Weights of a small transformer language model: no biases in attention or MLP.
Each number is 500 + 40 x the weight over its row's rms, rounded and kept within 0 to 999. Layers, rows and columns count from 0. Numbers have three digits each. The size before them is the row's rms in percent of the matrix's.

# layer 4 MLP down (transposed), 1344x512, rms 0.207, rows 921-937, columns 128-255
095:531530521509508539487468505495511525503510539481581501513490517591465537454450515453515555523498533430517499525454474488528533499462570524474518464531524525467485577555494527453549529474476480508441457426577587529538482529527514491451583483488473522481503499503449428527431434499517489437524492487465477500483530487472524458443532552481463488506498596505500499571487493370483504478504
097:516527509491472472495476500464460443529476530591526498462557459498462558541494437462473481543466512446529538467463473562520497538545458480494547569494534431470507547425444472466511489506520492470521518482566581427491449510447447462462465567508390535584504565487566503521542495453476494462542526463451495494514555468395464525544539496502473524544569507496500537531510490428511467498512
104:424554541411510490483515552568487537595515486517497529484445595534530503524548582620447512488541554455612513446467486450551566538450560481512409488489400446495549500470534469571535465532438540495493522569560542507495529418562482534534469541517479472524490512554528440481423505493443577480483471481539524501485544518469520448521511445499463442511569403604476502455480437549507547505506
106:416523440437506523491461507490502599541622471474593429522537508568463505501455497495485457515427486496472471437566520550464464553520558509578497472431490508507491427514542478546520535464467513572481553525529522524492520468473486546501461465536473480569524522524551502447516575490421546547553540523490469567519429507513583454452588490449533586546576468496485533477498547552475493491521
100:535561580504525489519518552598393485434520516439501453581502431532483547507469502532534495519533501425475542515547550516543498554500491499517455508505423394490502510480397468505484536506554514507489549441563513485520478486517454495544515516483451450539540477530460504479510484534503485514461499500436546483490506471508554515511488486490572427479488542533419561554514476478532495490469
101:541502459468435386484519530542576503507492575447557508537516558486485518479560486504528543502458480529510454531504536484517486521457493572432548539547568493529583440502470499494513470454484473528544485483560486518442500457500491438478483500502535583498485465462526471531430468539515535495533510537508469613494449482490503522498429454509529422467549483548442481487505526521545534508554
102:452468500454414555517492500496464528525538497506517474534540557489502470438489540422473480517536495520408532474544517544493578462461486444475528562521495507539493589537468466526556438559436547535485443462488539520486514503494537468456525416509465481531499502567477510436613527558512486459545514498464539502456557519517482457521511386530543504526494461519491500560454506546523547436534
098:546521499469591438432544516535538503482487434493496503500454460580431497437567512391541493458497509495509450471484554512422485535440481481553491474464523555564536414477451443463475423461501503471471493515490488557517507495512457470495457477560555594540468538514467580461523473551509530488549434453502586508508511480497499509515428508492501430463512502427435463469547537557431497459562
097:546486520495431518599494591564486544474375533581509467501517522538421478425508485442505500446481512510463509525490528485565499491554482503545466451526461448470467452544517486440460503531410528424511503529448515553487534517553518573490535405584428457460426506492536458508486505572539507473492499458512489491473464570497515487539523471467511537451508519577463554523560463448494583574446
102:499514494542571498516481537479502465532603488578463468590472546539527531421517438481559531526519533524494498538503502547486483489461505581510488539527541516426523524480543484470509519441589463515553591508502508524500519513509443478577472484529523491547506532519508420494525514452516545496505525572548482462478479495437524529504440479454502517475501522582514564438450502456519531485524
100:418568524456487494527531516529503450504505527486504440509528511526543444464476419489513532526502480498499492529527542477524559393460438565492470556523465489493583479527416513546453510515435426458470511468527464514532506527548551496485453461539496609471412464538532559539480572497444514494474426521499506552549531569458515513520499512516475514431494529564523531479419405490505512484520
100:460437478528532482493463497534509512514500552568538522486503471554485509445465518506477503571523536519540516533530426411508428546459497420490593440537482478463490575437540556493554497524442467497477469442509486388539536530538486587475444523446505498397460489547436499522457504468474476424516480499538435518560452444485560480528522480596505454471509542443447520525430474521483519455451
096:442517442539502539477456445496476463480494466466476484518514543539541492449506499517475543499489475472430498556481540568528489505456505543508506545524530573539559493496487508521441451516460521478513454495528475534494451523518566537507493507500444539574510558468470531531536436541461528524521525556485466533479434547476516581487499494462392388534523488493483504519501473518525455513478
096:489519506517540483545461451471472547520531494514498567434517572432551510503521496479537525503570430454507469525518425494517536465452523518457496481440540448500494512491494427529489504472542532492468437510514488482508528513522561472475571524450486515528515523424566586457492491458563489475472501510459507533539485547476537432497480463543475503451530460493462568445453452442511411432576
102:511500546361526489473577597547539512602520427529568495476559517532508484468522559534433476509508472479525483544456507492547442535454491484510487443463466413431450526548504527513504510513459502514457564564479440454617487496506476480512512513536473496510571453468506536464502541468534460510525504464561511397415494519493531498498501518481545517522535447500499472501462496446479560479560
098:612475485466509487520470518481537505503436486515568528521467458516514495498469420428458484482447472424491463416482492506433436552505530501472576520474462481450432501451508532522489496495518495533554464497514517537488455494505474527521519577429445524518502475458416521439532606489519496550572466426522541498497561432514409520522419555527472440509481457533490530542512520531549467545488
103:443509507555505549440525460476451523488503494497451475499466536568564426430498509515448413546551499419484444524523471548483447570526440532545494485597528533497481500447487448506505508479464491542532519516511490486537517501493523477486518552522521469435528465512505530457535512445480450463462519467453533529466472491519525514463555471470520509477499491526534451515533411512569565445544
# layer 4 MLP gate, 1344x512, rms 0.291, rows 922-938, columns 128-255
092:508489525466513540522543499540477539453525576543500536500429496513482495550500494500486475441598432537465550527544531477491532467522402535451461549500444499565482486511512537456505583459461511410508527515499446522579474554443570501502485480539512526485516472455501478537554552483503475489509501568494487466488513408459565470547521514487547517460553495470461512514529501454445539514464
101:541485500463532576454558501444494533505447480422530409577553487510519475479364523514490528467460546581525481509516561508508476457463540462553510478567570563489502578470500455495440464425515532523518470490475482531474548478540428536571493551456509494506449470510516540459566444496511520526480511570489537539468473568545505523505458533466517533494432514471475490442555578542502524498440
103:488517477421566581432489399440469527475515488497464510438562495522481526485513492504504535555500503527500571538514394400557490566485544484545421452485479484493524504506507520533495573533513499454441527518476503460501523490436520570457477512494427492489484459569539453500508535472491472556499521547532475543509573481469502506533477491525499489465530481484506478462517561531559468504481
106:532508475456465539541516511464460478482459521557447486535556546541537420528539478536581446442482519452484518504531442543507515533524498513475535530490411501538496477487510485600526519415553489525486521495413488461438509559507476557460544523514446555515499518508542524458466533492485616495449454530538514531575523520459482481505473550526448491457491525537545499560499534540449505450587
101:491469440499509539496500471516493467513573489525500519475562473484520463531515465442480497483506615509472542466537484529487480513531512424540519428466514459492438507515535491489499521492516573448491400512467490534423512553503511573433494452447519521557479423527500443447538497519519500509483530488608529530504490539566503528551515508510435509561521576483531531555454534527410459540459
103:439462529474524615502455474473430536600519498492451483451464462506557518499505512541537472443543535475494530504503453534564523493529460548516507552595449566454531484506476533535540507536434501410497483485431484564505562560520443501535562465524489569466472521507503523483545480455486485487491511509506512423467459558562486488490466569437447436550478570544527507592460489399557460497512
103:502520480508431566518473502466566500533530496448492475530440561543506596582464565523469564504539526489472549512555548456474497531537516511470581551521538420475523511546530510535441583521493498470483498493573538517545527477525491525456537566541538528521546497475496448549503468465472469508473467478487431400481511472560484578494478524568512586533578495566610523457499483471537450526474
105:528497473604514523388498492476547506518535488467523488589470518463556485530470539534496488508515459514508447486595501511593531521458540531483480576522552520526462546452489548589523488505550539495479602475535523470411490543539514514496460532431567498514601471530478520497524518474461550484539484505533506517536554456498583499444493480475557489503553463498491450556510502546517499537524
098:495443492534506502503553516524497567500490448510498520418448456538559479497491519467463555499431460522513514512518520543483419459531567509490468503539487520550435554553456469566503477512568474494453492494516535511478519516505461541529413474531496418541572466531503510504534458523538515502409523509488455552505503524528557567439465505520511459549491480501550516547502475504467493530482
102:507498509484517480500518521465476589494539510487576463520569507485493472532501457453530521494525517434612497495550551474512464452477414532448539418556485534498458495421483538509397503477488475507508474535465505485462482523518479539456540488555483482454511453511520460501589510471469565444556448527494491548477549499477465482500516505573484436532506523497551475391485436469602557521530
103:506514514523526454469506426511512500498446458531526507521530502537427509555507490537479538450443493533513590457524478538499529502518477443438573511492482551464561547453541461462461464448467519527468520549504443426537429471484494480493502414482499500500526446526514514494444426565490535442517494481499508493524439440475522524526484506489534477486539461550439541478448499486505470552454
106:481499417483546512426551431544528516468556486439472450493545529529468528485503520484539573545556505554485491459459537505506548550430507529509509502458511580522499537515488510488494499511484541457498492556554504541568486506483521465463492479481470508437480467484502499556453521538438438555523537496507495498557538445476505583517529452478493473414509545482512518445533587458492504535494
098:421557516550500482533534465538507381512546492501497478450438523548448497495445487541488523564470494453554553465461581503415561480409451484539500428447399502538574506510501539413469510440577465515476448474545507524483507468582526533507506406520507514454517468489462504480498531482477556510543484449454484549465539518497486542478485546507497561528432573483540538596538495438499516468548
096:530510576570476447376528478474497439507473474519594441472505463482477533528494503501503598493549432487537524512462508483488492503449484518533494475516457420485470481492525477461531451560474525466506454493542494429532519435517495562494447481452503591504498533505499522440524454529570454567454567550483400489473489511456586469460457506533518511439506509591426437532442492451460497557502
099:484547488483496526522449420472452465472469470567462484496489522486488523443418506452454471450479467532503496521499531398467537526516548478552524407481510503515453430433497465472469497503510505488490436385483447522494417463461476510533490485496455507475552503483509497516486475502536528464541481459577500550500520459489486572491446464476483512535499433467471548522550545504517466527477
095:542524488489570463454538481484462480519460554536527515500457514433567490519603491517487408487464459520563495410465533478490488532478446492472496509401483478512511468547474472502466456503607486459497513534489477532437544529523632461433518515437529493527478502505461525494451466537483534497492513544475473481533532574418479462569487461537467458538498426529544519464514583521507503565468
093:492447496519542475492496485471514522444469515540415535546467449490572468522508527482510497488494453487517426467468509487497552490456471488527498509516493570499518520474535471439521582535508481493469534509494458459502484428477422571485540441498505485495472481486443531509511520469539575479413479500446453496489478532425502487543454515517461521559500413511538504457498501527485524578534
# layer 4 MLP up, 1344x512, rms 0.304, rows 922-938, columns 128-255
087:460515504460454510464486482499490441500496510492552541541560534605553552461489520508479543483456435537496579598498474496544501504492502516522503528457529565483492493470499492514435480522579598574480545536503530500532488508500539524441504513478482466515466491496557488490523465493443434443536516507498526454513431586547576447544484420496522501428503469547498478496470514523487503532518
101:487491512512520446505566496509484439471565495560521506524551537454485472479590437493488496539540440426522536527447512491566620502495512597519511537460529469515470507472490493554453448489567507502570529503581501518535515427563461626474473500451466422536452589513465474486506446463453497501512565477516456421428460435454538477485543428495466473455496512446518419541439530491431501551526
103:378567417476429468510494480503476479524505566497508502436503477529510504434439494496422401557495490505455630475491533513606534537494508480493488547532468488593523468551555480523463485539495495528531504444527474552486571511480460445539485464452477533488529466448517518536583507504505399512483491497516523499514486526536584512533510409505503469525496469495499543473549559532452482440522
101:520457425584539496569484531551471576506541482461492515438523471490523536495470458497482471451467545482522489517464526466570460487503590506485574510513615558497528610491485515479531540481530576438499456516563557534561487499450517462496513508487437471417547467496482541522480538525434572486483533531540524512479450461553486453492543478455473476495473463555436539536533486526500503494549
103:524530498518490567499468489537516536544492424498507483528511502496487529485549478490450511623469510528499512488575440473433521498481510522459559568572526462498513465460533454509481440459564507528399587539519451416459453500482556509528489518500537502474505461502598521585518575516496522468570500510523546577459448513468517576506371520518545569540524439419440565508459505543528492548463
103:475486514466427490551439517451540462454500521495489552498566535469578463499552511494510465558545554545487520426551545529513534468534525489454464483484473538564492550498469561415490497546536504510545504511487520554499512515543448543480527504547521440515454498476487432521419503447506487504482454534482503435527516492473554507382554442489493518504483501527523523488526439525480554504493
099:468549601579510563522483582584485483540483468439489519512486526546552526484468455444527536462489517516393505500506507567425455458455534422502503442524444467430516476416441558438546525504521511487555465465570523485499518481532513462468450423495512426512476495449514542553461441470544410588491535485519528534512573536437454486526506517503484519475561489470508465498486532446462480473491
106:478478463528502586502438505496485440489471462452549476525515502491374505562501459470529436522479462436454494551484526490492534523494494531521498488545510455498496505531504473513488475527513463577442456498464471495509525451481536496579454452503475442513442496489475501513528431537521533450556511498438524464459493425546485411476519473502498517476534578524481478523482495473532515494502
103:489569501559557445500492496543514508518526494539469569459579474527514553441407502499475485528578546485503548461489410525580460455591497488570554526493554476474468497544460467467534498547556504512509568467522481460425535509477575487512507519445444509475528463490501446487559532539528536491586558450483493545535488517510477561493473523541498527530545472500514456567517480546469504475518
107:480501509495515504407538504460445545565505466584562396468482565450558437520565534466472567521510497553566444480549492477450518438471560458568520469477505482479514461505479491496442517513505476541553581516556507478464489533532503452513465435500531421457547420515485452494471462497442516513509482483481491495463502506476449473483560496548419526512487480523577520495484436529553551569574
099:495454543484466570540567512444466554438495541545520466513518499469459556574557480553532505527440501464537481505418430480521460556519485512569471459507391506505454534511504479518501490573559484536525503482497504454488429499503499509515516485517466508479484534483443500482483591510457561540391479485537448508515514481465508449526520473565472422488435487534463547526503503473429531514408
102:509470464517497487459522439575468507505488578524473499567517507535411466474511437549501511473472488564547453477506525534494581548438507551479527511505437568461475496485504527450440471547481444541385524461502475531522502471484529515461466527500499512497469480470543436453535522491443508466490590469470546561580513521365466526419541504487434451456506556482500491487515523495541472463475
091:501523546565525492560518506493502511514502479493481458509437540424524417484479514509494580543522537487404525538489575475569496533432474543461544462454590527514531522483458464521473488468531480502514413436479479422497461495493553497503532511444484436497483455502495536484524559529490473497506517456485540493499545498419438534523483479506526466470559480407546543460522387544534515545601
098:514501482551543580528551555458443423494539500515504511527461529573448539493468550491554517502549411507494558468545444535467521495449501534496502543495445417478513480462387428513534497540496453511521468537554508435518538504432502570525496472401435579516546522487482452454530533549442494512475586557424498534533501525539498495556446476502547468501481483529578406487512493419459510531494
099:504507482508539521559514489451536408472507532563452529498465505505521568463490463469456475401431426497536508496499479416435537564536520462475500479499538524451471465479445575414480517522574565487439463477520570517494489533466560563501477439529479473407558519451539490513436489505596436471561478511531517499465560479457446482467506538495485506505512524506494561459524521475522527517561
103:485460482453512532506488539464530553482525460539488457519505482519561525529485416509475459497433547459564458470493487570423461495517436506458513487447529436490413509443507510541467425464537537488473513464511517506589489495450525468524489489489492459515471519455414503491461497466465456470544500542551565482508486471551495503468493461510468462569454539524450412492528526503476446484547
093:531442573465477480587447434524509474488562520524511499448553478461479598490485506498467496528508477520477467567534496520434499464554505590537551430488550579432501556521491554457551584516493445489572545463506525472563497525459551499499506545526505484545432474566505524494488514492471527496524531491469492515476508527549443553427543500453523529527443517508538536481527388473543469507480